Weights of a small GPT-style language model, trained from scratch on English Wikipedia: vocabulary 8192.
Each number is 500 + 50 x the weight over the matrix's rms, rounded and kept within 0 to 999. Layers, rows and columns count from 0. Numbers have three digits each.

# layer 3 MLP down (transposed), 1536x384, rms 0.0435, rows 1373-1479, columns 192-255
533477485455469558599484556469417527554481540461473568508496537483505530515501590454469553616602495512494402540513543528528506373508484572445540433463608547488426428526501474531494452476562538
380457441483472536464482531629437504495497460513492412454560449479472498595426499459483525540627439539438510610607454458400573485525532423454541435574379479548513505479486526532497454502536513
502509539415448474522418449622535427448303498470464527520575530518562581504584543448484567522470293471596533458485521469524430486532508548532526494432563553544525405414436402458383581540511574
487493494490458491529482522517572480503467548429470538553460521479504476548373491435497513390516499576549502462505452557495516498497522508484453529497530601544526464460530466488460612582409523
457569440492543508553513518537570459587521508569459582420571362550397463490431485434480469606439542481457516483563584554483545512564502497526480494468452474584539520486550496478508490536554531
518472468528496452465454412636456584506562461611521460458611572512491468498487567543508467490509506528495390447508561461473460446529602469437555477495523558522518444498465505460494433492464545
544508562526570468479452616487459548509588522579550439506501544425531520444516514454485485465574471479462478598505522445435526516503469429448501541458556474535535595556443540572427483423556666
497527500497574506497445474491416504447468477584540487485523526515489546459458429557502477387500512592457533544483414494430551457446488502530580432572511410457528540515517450455582383469414395
415480563491511523482471484539551413555430462448489488465583463483518498446570477437520542463542525503492568565451489503486634527540473527513504561465492457570537404513504457535463456497498502
457443531575442520453518511540427479558440498629493483432469488579569490493455478550481511539609556379457545460548473511446558489575447513613460447409532530452476502442566512411492489510507437
514456562505507551519449450436457467602503487374526525469554550453438494536557413519552576438552531428555546540484424493517583513515574462571518553432550520574550420577523489484526450519489460
579514448474574515531439466426536486496538536425422444534525536463523489457444546556469614597512521580481464489526564493464477504490496462522516422542514576524512602501532459578493515456520473
462483496484470514531433532506488560485548508502490506559511414498515458416493512469543487504491516479407433570533468474441476487584444474481523535464479451526568448550476488525507492470563418
510459468492413560494534438548458496450512401459467454525464531469568521491529494514459507483565550465478530536563500545491470550514450542534560442498518467527542402562545546540522526463441511
536561545503547518455517485472465563490410469539562519395524489491535550493531503508482503493511521485443508522501442511508550449575479489553526548519560473583471437531521466534394493438571576
479472456526491574509454470451535532444511484516519555457479550483509573473474449515455446490480589441476472524606509468516465563499561496385501509528418533485523500416461478537537542500530517
483494435472480532649494444546519519521535514495563503594495575564489624497492547473496455445484568409519479437564581423487457442503525453483360410549453511574459514433533459487476529545503528
468559481481435448461518550575477546510532514484538448435531450539522475500575534501562461524483517541480472523444531454501516411566401417480538543505525505487514541467476508484532471510535525
525425468477496452466507495493405491359525477497546550384414510442428474567453516483420555520482543385485386349554624505504452589519459421461447518597490500516575599497567492529439459474523558
465555445524509502543520552493443510491520500512494460531520503425479432429531498472612444465448458460437470461478565481535444454556535455452595512479579542454453475572448516532502498499463441
559437446511503564503489494426466505512568633576592515571494542404535481494509427470516514499544551488458573406538501452512558523557504498445577547396496527524500450504491536475532463437506514
475567476525491485485501583563560568487517438418484400626537497442540468467548538525464479563469446536553448438464477493491474461433473603425543496484496488526508493434422426459526554512495527
469491506469505516485512433475410522486543437534513552466564450546460447472523481422627459512526439534465472396530446524516597437533525467529520509505485461531519465534434504476541565553512491
486438508470485477626457517471529492501575515451468434575458543565514579521511567485484580535430502522528448506480589470547521518511486473482441468473528558545440489468386496498494548577541500
410533498436417420477567546515462517526464582500462459441459495437437451507524435535514455522497468457514545525503483609523497557479516496512489595502408607488526389562499450598531529520515454
489500521585469626475511487461489397492429531568481536519447537490545544463463507488453495535589556494524607494672484545479466535488572581416463568479502480474465456418487492505533499548465492
578502474505556405564525489458553576521542509477507522600446459512406520536473401592562488464501420529499421465506474478557526501427485486485419379493498438401470496477495463442491450452595537
544564521471513497475490521455519469449491458464415478555460550497381518495452433525476461580523474470411560492476505491559579564466477529469422492508514517543581467491483562493490531492517500
535441408505427447506515523579477499443484507513470399618536470481403464490429424517502385346513544544494436484523481563484574458471453532505518520439482528620545454554553513364503467499499564
427393441505523520507491549491401517494565422543498527459551504508468470482473471466469462455398466426444495496563517522601546479474497457511397534440530384479661638415479524457475583507659520
439482527422508616533583441507454505570458445566586487552489611633491523561539636546567479568463533526487472471491438446371589538530576510552439416492507477437431473472531511482436490401534492
562509438503501408446542525446502600488459520529485488570466408434480473491462482453487534486511452484510451506529505518495484398496561416483536505528397449519505494559510540517499479477444533
513551511500495425511507493491504462559464510517494582544384480488549452538417529443550531388503583543475521489512628459464464545503500528523541568575478581579568502464435518535531412505451534
446478451568461455415477467432462478387411482498514550540505482485474543499391484586511434513574491548555501527564466552506566467467506478516502484474495568423508496454496513464454524426484570
447564433445467607551580514481462468464438415536449586521480489481501523442540541530488440507513458579544420488536504515428545565529554633489524550529460488419540500506556413498490536568436449
536580470610459485574498532450469481566454497517519483570531414485569422453514478539484485538507488515421503433493471600493551564501516526603451480522542531544529576574470504535508588514522449
482498487471517579442449482505527548512470497428442469372541498509533488535512566556468384512514562587557468478520529509566485534468484540436418552451555526373376426539554591388380497541451596
547512453475547504484533549483443493516532447545546486549556460538543501502509507455435433532477585435572527581444495553507530560439592457560533595565505535580450542490472475576583468500527500
532510527459516437465549510554430558496567544585477492405556373499493455549502537507426467509540439452557558537486355511587489580489384514597562604413494509534591471418534581517496501433488569
518456483453484486503522574463512528483533460397467523546509570546509436471491512423484546521494592507509474469481518506516450525437401541501497568461454501528434468502502586391533471436527521
447505556538545467500392514467450447446539531541540558522515477437493569473473471519550458614552522441493465505504464536513491564526558480507477536541530516495522609570574517501435422496491467
486590435572538583492537551430579458488421518509489470422404503471558449380526587424589572547484517517503485436512576566462452517561456539562585444478504452489596598492443509505547470464446471
418497507461446487561562493446559495415468504461435465489485530492552571572437526452530584504389595409545487494544525478476442443553491554485524485503581433492476515524461524506491396531523515
471522446517544484524469517482460516417465617497477515526487495461502543498392472469541479425540503558464427518556510437524470461525521444460584435468499458428575486466468544530524517467503424
511407448504596558462513561373464466547609462477466549506470492431538459534555534481553472473373568518365590407534537392493613387383400459482475589541466357511487508498532470435411478426461476
575481521417664524521467534538496535539452621482523497563386491477538468461517483542528490453477556577524524504495547509488481454443439445443499554472489525421549569398540492537434418541583407
561612400479580449570549375471472463508416488525451457560393447583569492530515576577538489417547455571532539550497450434505408490645505535555489474447438527601450451401533558395512481523451493
517525481624471470447491547582579452492452435532406440555580461497526499565480451556543479478471421557498483519468468533455487485539402533532487489515516604532539508527554536468420530433529458
504535502464348480535545574571480499538520644412491404527522528568469497503562523447512449441408543397580522464533482448409357447557436462468383464662394375473676525570458493473538443602528572
506478515487486546548510544474521463502483479461478479492505538492483534508528507457595490550444516493422490491544559479531505491509543447473531398524610495480473471545523500585432466562462490
465423454397526499551439478500563495516526527476465512531511484541447566502592514510446510410537422504451425447575463603499579465549524508448436400483487433437507481564541519424563569424532456
456512471577577480353536512566499525468455484390439515544511574639501483503551470535506504385536467478571436506556426512479498513498385470480478423585543534553508391439473393396508495493592463
460539503449528522503483448438495512506480479400532479554518402518576521380513510534536520448495552439520534563530535429510473465557479492470518459480461564455517474603458531458459551470497552
527386529457521553528491525552447413547459446442518582526460494578526494560417536510531459462505477392454438475540570410457539457536464444480528485563552505498515501528539487516461550479565569
491570411441470484541459515492539481513483505469506438514451507460470549457530472502452548493476493510502536435489504518434443465523483486486529460499552526475527534524550511544521532538548482
535517509461585557536489490460438396395493545411391472497528495413472529370477507489587379527470476507417425468424488537471588508534494511523581494512513502478500490541468513491492414452528591
514506499478533575509441421500526447453527395406476426497549501442500577490574443543514417487589476528504525597581488526521469488509624595567517524364579529526475453545525433559511528581520525
508498475502431465497462509543486451417494488532539490465498526450523594587504556474493535494485512556541483435445473477518501499440543510505477460472469622508443515570421599484545498510486618
574559583564434466481513559593535474515547575599483492476427468482542502594466459453552529542569479593536576452503507474495519465510544585488502536459447408461518496435559371501434536577476502
509538435531510511578562490467555452574496434571477489477462481543457500490507535575512505477454508485518487434437565632443465488524535555484518512452387581468445498461535550481533566334529518
494538526477500489574454587472545543487501527436523507524452523549498484446512490517510508594525470633465502517491382594552536487333575546450472444594390433472578503577531487513474479509505521
523470558498435547462544463500451520626486554495532511492440419496484428472541520476496533428433525545470468407536494482395521502470505417538515582491563564501521512516398446471478546496519505
490564480546547499520577460498542433552488506554463531548514471558511535497511592584454458555523472548401536415573484450521546489507539563480536481583529535552515504505435524547482472477483446
471674517516348525439456518615493559375424526426498480471470493467468456502436422537483447517561425468477434483557482512526495636480544478502507524547447553503541502538465483411466575567430581
491541528598601513547469517534566468440374474443630523480505455511535519476481471516462404607513362514573506410460487463490440450471467547588446544511547562511431534417435466523533414532517576
453456475524570529553634503389447535510482464546565596439482464444491471610551465428550383394446640519432522520487426412496506488523508540579489552442529440560408526555396576490613564488525493
512560523496458488538452451447505450494506513437465473563455476438507606424494581439539506499491580458557415491449502479567505527478538593459502519480417474463460563493532472439500532517500410
452566527570566491513555495620505505420534464543415385543485520483513462473516602466523503563543577533492592444515589511465551518500451515530489502501465560526542468537577492462488426538528533
541429562591465509448501553494513465506596480582467481585413466522471547512475429418560547536495484505487536530536510486493600476502447486541497481504525442458500524454492434583460474473480566
513444549536456532508505466427426468564448489587494530485453525533522523398489412539569427515433536431492592550568461448509474529518547483512502436492520487466549482567536420485452543530424446
460455397433525507489542500582501516496509503433547428468462604562550527624617559490487468570568582517539485565508469475514527470383564460598332411483525403608453445499425511448515480494518544
475531470563435550422520470523504493518443570448489524453461444526476596358521495542464514461494462487575546414453519552507589499442572608432524366447512581523576527501482541505412476478513507
446410546504467471494476505554466471441460638546526475463563455447493559481450489525475509508517475545448516455420474489452516460551462483455583504479469578518517496504455475470495520491521499
487442531519490543431495553456563490480546488461507533519464562541517503497502431477559523543555514568463541489524501504485532464543513421451575453399530504433525388585515528457503481539457484
528588526440370503535493600429538475441547512543512420488452563461647616609537500460520538508485479554472451492568475503452509483538438542417464554504483453499590540525539440505482500518480563
528474488419513535542406502576523493433499625507537486495557438445494485391473536533464543534508466515523439559492569461552499572539599496512526504423455404491481538536424442595424565565451413
434488357459436490504525538488532587552513610504459472524544464445522556523475493495456549438570521597490652467562557469514517498492580517563550436452489524481499460514433509559490509480502534
453452549490579513514469487489519463577453522477460489542490422568428521563584386433490588537468502496466458460493469386532528448552461466533491452518517528511425417526450465459580480553505418
468527602489597517416501452555400430484427465429498429429535476534456610476474489616529410429445541553624528516543467376546406487436574596492446493433485571527492559482543469578499588523429533
376550495457416482470520613483453485463573530487554475499608484623569557493608522432470411487423447489448581539494456522520511488471490505567495449537454559496350418535551465544475573454565462
495585536492599515556527523576515516458472484529537557501494452495474601537456546560503532512495533499431543395616504544475418508581612702541405495554556531483445593459604515553491554494434584
521598459496472536528420459558604455616396514533514547562522532465478565498472510501464451446516453457452476423487515498524526420523516470509502454476536540577564458562535458493455551501441617
472414395472503471512502498587465557543460525442490421322523479546469557483492541537614450587545485544579608552529475423522503504504612541541470530463642642527443506537582519554466524446489550
537546447521535499503539476517513583514382501507547460456565555475502471461449436448488533503449481492634552512544516507518475565460475521465488521485567505490545513465503535584540491557485534
397437434477401384484478495480451620459512459533515526560498454482415545531582474424559477392504412532479546525502556536526504511505446471467581473496548507515506474467425460578501464477480458
494482480547501572478529522466482428425494539536476550500479558500530527504468524468419483493559538477521553549622479561515487575454554565423363558468506479488506456409516465562526509510479439
529402481534406564495531459511494465544513484513493502457491524524502567494426495499550510550457483463538479486545478490412567424523441446470570530456555416504471496509528437518544421550471504
439512482529479480572560642464599528515512543484606403552531487532467405548459438591554523522419535444512567537539507476501513488517430503493525424535506414462434470554554483502432622509552525
484563391422426497457429567468464492530463531551489430487611425558564521451538483551556479437563448472492409393500521513493474431501481394542491619537514549429479595534525543538521688622472549
483537533512454532491447537485526491458456546487502539533457530564500491454507461491460453526550495517509594486535436560458534573500513452517465512495493558542522455459415489506494512495472471
566516486474547574447482420508495425535495442420420459596535523571502496490403514525502427472545533564534453495501468583543547471477546460504575468444540554431530489496464554526509555479446581
398492611588517505490484445440533503462381493477556501387439512477432497488451444490465634607446477598492530537464457512554426528469521561549503432529631495439534410550470533488474448559435367
425523451502534433543482516575489446520532589471521450515551532502597485549439496479528582525530570506534518499562572439427434524450507439519565559502524476461497506507475503409496547540517476
609610661570509452418527472538498557590532456517470480578570539437506478446485482566382502522397459448444507440426466473481431560468539403526461495477508388443493603484498656488552513435485531
560527562491536463522514451477478388541472434442466444554508481405490605571530472564511565473417486445564475500448493545458457533466539480454491536494497485556483443520528485446428539534515519
465538517500505501478469597499436343445421495455614488568466477571571459527450541530485569535535468544413529539503537560477605529487503394500473564525474555532529474421519618511616597462436551
424493417450407462516492481452496463412459414535426538489504503559496472493465487483474447525558516421423538428492511484461594581554490594334510360428431508473593436592549496479534439516523497
524480485442490536530501424446499542509459414454477451448588428480504547580467505516587478557529487496499536576513515480481533516526470519578438524470589524536511430456520571415531517461455558
393484518483516624485584528442496448430509478510512542441336458468504540482540573546485479504529512467433573493567546507456454412483444419351500539465565508421523540498628469596320487569485508
384431486433439588478471554544580457449550572477444554425536597536445468434589468468638538437510506408461483481581546557491523464547435515529535551570503523553491504529374525484422478480500592
544436521487510491533545426479566486518538534511534533461543530523526496427575472523545513506533496484476507477486524424493504457530456519547558510508508504518499507542492553498524444495516524
482403414471387454449505515498487537352625551557485531497468592566363453503464502514563508538530429514524518512489495550493487495540544520414469421525561518526457499480444480591457483507497514
477500527477517491551411553445454383478459527453421450516357509562486524517504462476485428565463536467429485488516484460496556468556564512517459437535519528416489545614533486515457500482457477
536489536445565545509506473532464500534506499468505504517470520468473506522476447471479473513490523421554531501460532472508473466531524462541471540456555548524387454553575518565466575517494455
577528488518501579501528456484552490564505501509490528538455421417499526511504486507458541553528522588530553516529453532476498514437529474507512545581489448467461555564506615452569496500534496
532597497575517495499522508490433383491498509591449428547548504461515545455608387549478475496514517562379544541476492482489445556534511557509514469410479382625514551548619438402454465392488515
505480541538466629461519479498520396461446512522505541519444531452505548487499538511419506516554531520496558500640472522501463535439572599452452542517510492479511472404477494548532486525499517
# layer 3 MLP up, 1536x384, rms 0.0609, rows 1374-1480, columns 192-255
416465574434490522440489457474607489448467427463533561470543508534507526574546494515390555508553533574450528594495534465525472541459533530490439458461497525460505447418462489543550518381542487
420528501582455485396441537507500387477497535490451598528365468420502516516431498481508428483530437532469616523506530472566385579518559524534545497506537545470646504450441562552521533527468601
534524573560373517469425411547427396459464536484578544463468500542526458509539473504446564444522501555445602626477475519505470493442491486463573540507448471488578486537475476518489446564417466
490453465454448560492559472508521523474484477516538527426503561479479510534555536504404461421473465493566439545512522509475466547448470469479471456574476511441544478447475561627616495506626513
544486508491495484425561456515393462560461532466492545526547618515387483565455548580506430479509487511545448587496535450503425556497473558398478360477500487499628439476423502509512478349465411
593501515555473553562454476447542398483454556498451580469478542457495416463521534441459437563550470510472521457482455516492509516452595558535574530428419446543515465493472570476512428464477514
502476540443559517530515498538448482517537562450440480527531603521603503504540525513480492458576569548466472669515442465498432517516498589459494535461524543459572559446442470483566462408491483
591435544419459605561503548518514528548413507499490510537496514546564500468538512505489492442522488477548582556482508608538455515424561492528537491480404594528507493478457538497527522440502566
518482439360456555533462458475533523480462414377462465428491508431464474441558485498493391428492505497505573532495554532534443572489446490379492528572483498504511495473445543507542523551522552
590426535469495518515444466450617510593389439517454556511474525572523582449481455569469539635593482560457491568566510500566461480534523513453521511393501505463548519523500489539525453429560488
476514498487453464474520509523564524501471543580563541517467454485511549509533480492461520489442527463523528539516462522536538551491510553489496511571433526476471547500508557528489485501472477
492468526417486575462508505618452403558460495494525549487548560515516551513616488532490479467537557505559603525478470487586476548447652653463408488466500469465523473477434586500488557477481457
561484574503466508473589467494590413443543554510549608551481489518459555473493481518533532528479510538496580464569505472458526458474478493498425592527458579384472585548514484507466518496495531
502465539513463519467544391564442375546463522552451493539538490511534501484509524560407464503484539512484460465498538523520504513458574536519499540438461357575516504461547600502513497415455579
466484453419525555483522480494515470495478395527531458522527558499552532527526535497526481450525582424435527520561489513576514572433517569477506507536495424492507506373489589581471513463625550
568573555543522502384497465502456473531352469463549531470559500435514453487438465502529467498516487540493532567418487632453486496492501560495539482550477488503593520564487578529561456405452385
502502495505462543543524483549522441484516567494504541515456568507564556499530435466472476499541592467485498487521464564492525472471552505490484475484463489552502495498569528479490537454520466
483495566489502507522366478524509501528398528484456497539580515481578504519557474566501516489528471653523546518532407518469562456440582686571487445494478551433502433508414464524484503498485434
541476472511475486471465518520580414526488510533495586493517540568437497469520562555433486409488529409521468449568493499605504469461495509504404523475487409453455483489446534468509481546510519
579520488413546521518507457511479462508494522460475593538538547497542545554506561531464439436508531592481550559586608550524518498518526528548523602507538585527475574476448429424602518447503465
495505513465487527344544458566580486569533483495484496445542559488539463509516568609546524519575555499415563601504564484541488581527491513478564452474444496461530529517469539511496571423479436
469517473477497486477511444536545511551544535577570574464543546519503600505469495598438493515553583438471513497521497492540524457451551564521456469517401486462544576470541497514475458468494491
533494529488495476507423431507435501497451557463413567387507488501466469410592428458485461414593577564446626568469501478515463470529505575445517502441529494499611439522415406471516508373515477
510473517561505534501514507484554503518476523495520594539490553523525513483553490508410497471478505545534562576496490514521483452351583510532512502432451537496604470466443588542490463424479457
463479544522457548481522506516474423495467500516492534515476552487518497492480511546459504445499534519494550497566517503483502493502530522438499531531493483454521474396491457495534494560475474
508529503497553489434576416457481452489402554519517536567479399456465451517436461528458538517519497525510580495548459508545531454462571630584469461453436487454590441522521503454579423428537526
516452556495536530503448525564447458532460557477489467529444608516395483432498582505469453538608473520523520521500546568435426495444561601507536413488479558435473505370406492460585391505570551
505507474417481487487476483478537460527449438444448455448462504451603489429460479590398544501550545553474510574484593610549462471499451533455586502518465560485597473539530467535641535496479482
529503442514370440432514476559523514506426467547563601511508458491563476421510470451508521481503543431571537559504515508531451478417548485477534616455437566421519618502492469544447482523505487
521516522443418474434507474532447431575492532429448546482510549459552475470552488447490468494431500614492568422483521544443452586408496479433504459518533451483546521498434532533501434541596479
483471435499490491451526456517476404591479496467551474555500554467553492533461453511470495460386497530524532507493507563495542482493509600479429519513473496454581511476454565486577486439493472
546486462523534476534493530569430516577549523424502549479521578459588452492528472469507461492546467628464496529495456557396493497485536551534514483516393573512558542491464540485519494470465489
444526510544456480421527458541511424461494544553507576517468534544530555502422465536455470493618559463491497579562481539495498537473547552569389508517481493447530566397467518478547464562477517
459466589425558530520457495562563460573478404485476468434457585518508518504516500438472509442579493513431513587484482491498413507461538567521503392452462442472534488460416493538483504437481533
555532448549486596530509532396520501449451371419534517462545507493512486388514573612487485600474428510500491447563523589484489443500494546400498524612478447428458405463460641512496470355524526
489529483507499507438444512503479476512474499541507528526516493414534522593449481481557477452526536591454680455446460561508520453452655555484505530567471422508623491493498484485563528480459515
445523567440571503409477488488516501553433518458462560453607486539435489500443581669406574544589529473494599562484542520613592418419504496447432510501485459485511386502459544495525416420466463
484450539524502474560460545522465438554450483453482521573482524428504472486535459444541568562498554511493486455522486488477530463433637547491494570517452428518486506451470542523555441481516570
427403513480456479479467512502540519479504618435503639402532448486500592507548555583355482495522503562502567512515553468522502420474560504477450409529517444392552544499446509539518450442494435
479489548505506458479515509552557538559486426515508525541586574540519536520539481520394465508483527423415500533493470585451460561457531482512514509410452509438502468491477591580523556476506519
585500584470454518486509500565546447578499494475543529503523583611448499472540546589494538439549445533489488464498566518561550467433523511472463460493502445476439473448472542565454416541501477
478422523495510528416502424475496488461444494512592556424481526542468537446463524501536397519602492563394567505471549586513550455569566508540515486480524534520538497508395506569621462373526548
461488532465494480484527531581495457499470368537532503507510505500428467497453548486403494557498557524482527478527530566507475529481614550489456527503477484559481562455534479531452508494506504
505584564498496447510404478550510426550489547581407545403549565532447460420525563508479491393498562451449532573531501574496408523413530505478547416483456563414495519423373450548452427485491536
565552498545452502443477452495461505454484507478539485414526450394470470466513494555473466456537501424442476553488527537494442452489537530585568519553514432524557581483558534472446497405552540
494488467483400439477541501512454476458528484486506609532520466501590498479476569569465519462495563521553576538503492471460448572450505529364455454495428554540533538405325570544487483486464395
565440538500516569369506497545500534470574461408578512526476496439539467581500537643501537537517459513539511530524562582597481519495495599484458512557459465530508512446431519466528464421444478
494594541475590478365453351487452417455476506511573528531491525420503468507535435542461507547493559521445443555475448601458559572425492524434568436591433511541669455477532689594449522404494513
415455506436505537534523483549511508519535458608504510548550509542518481520552512555453505436468541418540558555546495493595422488437528472504416514498486528514483538423505573480556540514456517
479430575471479519503485374549498570436462467573510519515476462517479442530507493526493529584494534450541535582545459432573409628384573522573495565490480623540481512458531499565463484495478525
459512498395454555495516479533505453452469482456453466495522447469428509486510525516541434469456508555538555385551622525573497484484569502438370533572455494475433541386462595523549486505498552
482453461445492535490487450572542559541495492533448501555568443482512471538569574537453433483550540520558516452505484514489437490520560561458515450513453421386516440489546504500523494439480472
457496550451520485499458527472488490526449425498489452405535542536469565590573478476426496402564508520562560577506467561506473491494596597495407454498459540483490420468460486503529510489472473
533482465540477514416476488521546530505495553674521560533426501513482533501516555538472480491528532435600534522504495581525432554483541510507477513543483482483526594512493532484534492490476540
462377535472424584418487490515498539460437511554448544622619452462527423529494541568503472480519496532493542506477479469492495489372571598520466463581497438455620444494536505476495373459474533
486422526437524629546504566530514507537414556473461447536549510501544499424529558577452522519555399526506514542524486475674380550502504577571415386486462460443489500533507539619511567429546489
571452530593398528482468544555470390497463512499399518530492558548450587485513490480452396494547440490473371480493496516484540471517652574503419460487523517505497463441456486527480466482447453
502444485489418509509538488512501499489484428557468444564529475548571512464539472541517567460447561530445538535557528577507545491488502498470490449538399552498526502552495569574543523459534452
566540461548463463405496451528528441489508602535500676454454562482536419522521551526428530428618487549542585589467518481510504540407505544461485436511536433372476502421414495523509419552483391
492505544462543475563397518498533342508458564552457427419519546380423498350546475517480486468571406493435598425559511614426385465582543586517512489520571577320568543521485571516465488504549527
456466421483557496472491458469527485454533538486623446485542492456536640598509514501365549539530593461496498516536568503440467560466521498426539462512516443485467439422509507596521485488526525
488455519501444501462519485555495448514413427471503440532517428473486519474572532436413522512507418582491470428462493605554391487557581557482357551541528505523478558448495489556511433428492538
528488532501523472486433353574511479585506488564557553498443531444402507521467564546467487535663607592534428597509448479551476484487657613552421504454484451385438459430508473518555454366458471
581444561527432578442496402533466508510528500578595625584674550538478564454407491600458450509493588432487441527560520479482484499425571468595471561421507460380461496499466489523505535437459517
456513476453440540483430525480494450492548494553492523494447520537494524476494509529505455378494566540442519451525545494481477424479516496477489455413484515515459531489423501603502547469568530
405486540568533476460507488548487511486484595519468589504549546530537523527540542492503519530576488535555533602506454496447462553437517521522483475494517507466512462417487533540529423458520418
542406569496490535426459413496512501429542484540545495448454496528460507511472450637524554500487520519495564589530637502605451465452554515461506507505520520525541563469434508512466498506517440
504515534496483513531480489487522498480485536433435572475532547565550391483509592535512513497518408500522477560521535469554426529501509524450539477470484550425511504488442475467554448535488502
543458509467527485542556539566530513525480518409484530484519527507539513541505516577474460435511468514494479564563487474538492429488504531505480510466500534487500458441457535505540501476507548
398470404398485447411422503499466421457515462520512451482439579263452525486503428446487452506501441531467680462476541579571429488439555535466537484510459474519578584400424492494509525517537543
535494546493575513523521497515484477465461476562537466520516521587442538454514526574475477527627535469465576605476516531597445502425573506543482514468549459467434473336478485508424548518501522
470524544496451489482438549493591502445517430411494480541518515464463535478498569473467517439526510545510508555482482505492488569461527447452490489563505489496534488466512536533515504531491474
495457476439521516532517487464486433484478415453479460523541502431560490492556499471473543471452465552439512502479574599498438494528521553470520496541458579485560522523460529561568485445558473
516500519454491490433515550497505461520448527470443552469596525487544445476552481471515559441512465559497570435507445609469340523452488487436510542569477498491620599501445521510477432475599554
449574446475524481378479494527440473395522466541535614545562532409488504531453485476419424450534624498499477442540510483513546447485542474472511398520483481508565450464534434516507472478529469
525506534395499507400531493609558476461378513544512459482505574425502518537533573476472505470461492463551508539594570462564419610512490469434538483487501499522493426508469590605475504501479517
600433509434483479556443454554372513511480443454548507487632559461522475519429526533474372407564573534437576481585503556507556513506460538530543612524506519448560484522544514465477558496566589
583410507451425574446505488625510523526544528455510479486490579547527434489476468497496410536554518546454569557550494459555485423477524644541508544487501523479515390460487482535483435451527490
573506530474608490458544509496585369489464481535483554522579521479598530589579488560400534544543522506513504598514525474496421552465545523483448579482526542515511596495418570546564513474498480
459495465411550542466540504537471491488420477602481515494506504467586448531572596567382485591560518495512566488539478583500440502495623590497455516547484463476536514362519557529531484447526455
516465479512467508498518498520529537498552589577535573576458495470508479455525554510505612528436469592491522561508538471540458514402492517470483581549449606462469547524466455551528492438544583
516498518497450553432523430540371505473496529523521471476505527457463595592493537496360446479506501533447524446590458467562502480461482586432501488571506433505466478413484471539535522553520499
498504440474486461417510550532458532530459510566470576513533474495496539431475490665421483538503639494451520512600570483560481473475521492530447526505509552482536427489512496529621567542481524
510424468488534552468464549542548485512460484561488555426462505502444499468454496562434406513507552490383473499589478446478551427492522564528519550521511522386541503454558482544526486519576565
537512512456474575466514456526497468451464490496510521563517541459574539486519506466439526462582590491517544502552452474486477460454557508481477523475436468490528466404517461583501515514467468
552518502502419484520400456531550522500513513495511571552587496535538467494453596561481452455519503551551444537541517493516480577514580524555492558511520514435508450517503533467502488413484475
515457495559507506410456359474502466576443493461512539487617444475496615472603486628384526489452550544525532561524496496534517513465512564455433510498486449470550437477547526491473486557464494
550385464451452477456558547424496413538513553535436531587467721480534496550595514539432468464450424547474629524473563563477422432381478488394482503456509474547605484542471589545524467483547562
505527496516505482442463487487540461502431463489474506559539531607487561472522482551426479502490535435478418474553465536491547515500507505554434489465474394454495539493521504544567524390555468
535465477532463450483473481513432431522394622509546558506470604579472488577508516540453545477551517534518588666572606561489399528397531549544542409513462502473526488509469485583580531429443608
476508503409577555497488539538509476455502517477568520501510507524584500487448549568397429502620493483504502603545566522548567447515439530537426531518432494476561580534410582476587435484451392
506469550488573504408483524624553411517445520521517503428512474412464532473522534475506612473585523497508584576542495506574432598580529538482535465430526499433545567453388479512527496459494490
474491526528538594418374444482510554462494429464437533509521501604555476498507644558485492450588477539516501484557472477554541601428513549369485476470464403365493372489479559457492395526413391
510517503550479560458363448480462485489469592484509521416559571515414626380489513493456463568543504534496457497482542445456515551475482480561469473519539543564525557524475507486507426531437530
438460571475533456508476562529443351524456461442582448584490443487543537457572495469535518446472520526466636537437542579471394565483536514515531574462417488481561554488392492564535489460560510
430530550425389476472494548546402445503453549483490507608479645525492467585578528482424529478574547566623565522443497588562550475391504546454507431440420478550533378460526474499443456506488455
439526451419521495446485516420459496531494402552479418465466490498508634499506489543482500487488604548505442489524446509535446536473538529460466539517481486396465542440480644571532572462520481
435477590505568629429529526480523507462516498548522494523478516479474410486592611614450531474496502396451474544516451477640507537489539513524485400518513492464523527416519520551461457490508474
477480551471532607423562412553531473494555440539588399501479522409461515514491503454490478481499585467431571539529565466538513568501609542476441479518475453493459497435472609557594484466543449
545422529498514580511506566491518476549505539514487561498506580527573626583512474507393468506516522482493506483515504534472450454453538518490465498477523479504456513494508537578528511495508535
426488420410520506533464439545443543495474492507418504481437412532518596501528594492492546411551462470442472489611483534445448510528560540508455457538493520393544526505491463481520550407550466
527534503496498530482418495543473457490514524505516575441507582559563464456478569523454469508557501590462492568543515517481471542498481540507451530452506469447485525565461448566556520456496467
563438446546373476451489483471458503483529516500540658474481569529494524511403557553491490537561453631544568559553480482493601525464441576468481489541494552392545415419412542477501480412496502
443449526549341448412493461532488434500386553509516452510518514535523539460500481494572511461550528451465598541535528594448388520500498503536524548536489427511589594473515490582446519487607556
580523495483363527394584361457547500403511407558587564566472487461476494494497431584459542489473525497503572601639493601506486489522563610502468586495453479528562545372552526551453476506515508
457467538476460537492503500499461408529465499484492538509446543470506512483515519510443524468507522507484537469578497515528475540416542522485512487512500504471517441422492500508521484496515533
520620509496477513442445504484509473477489513539428513528529488483489511484585524524485500471654615517516525488512493572441539504398519561498536530538511486436517589497480554495528466455499479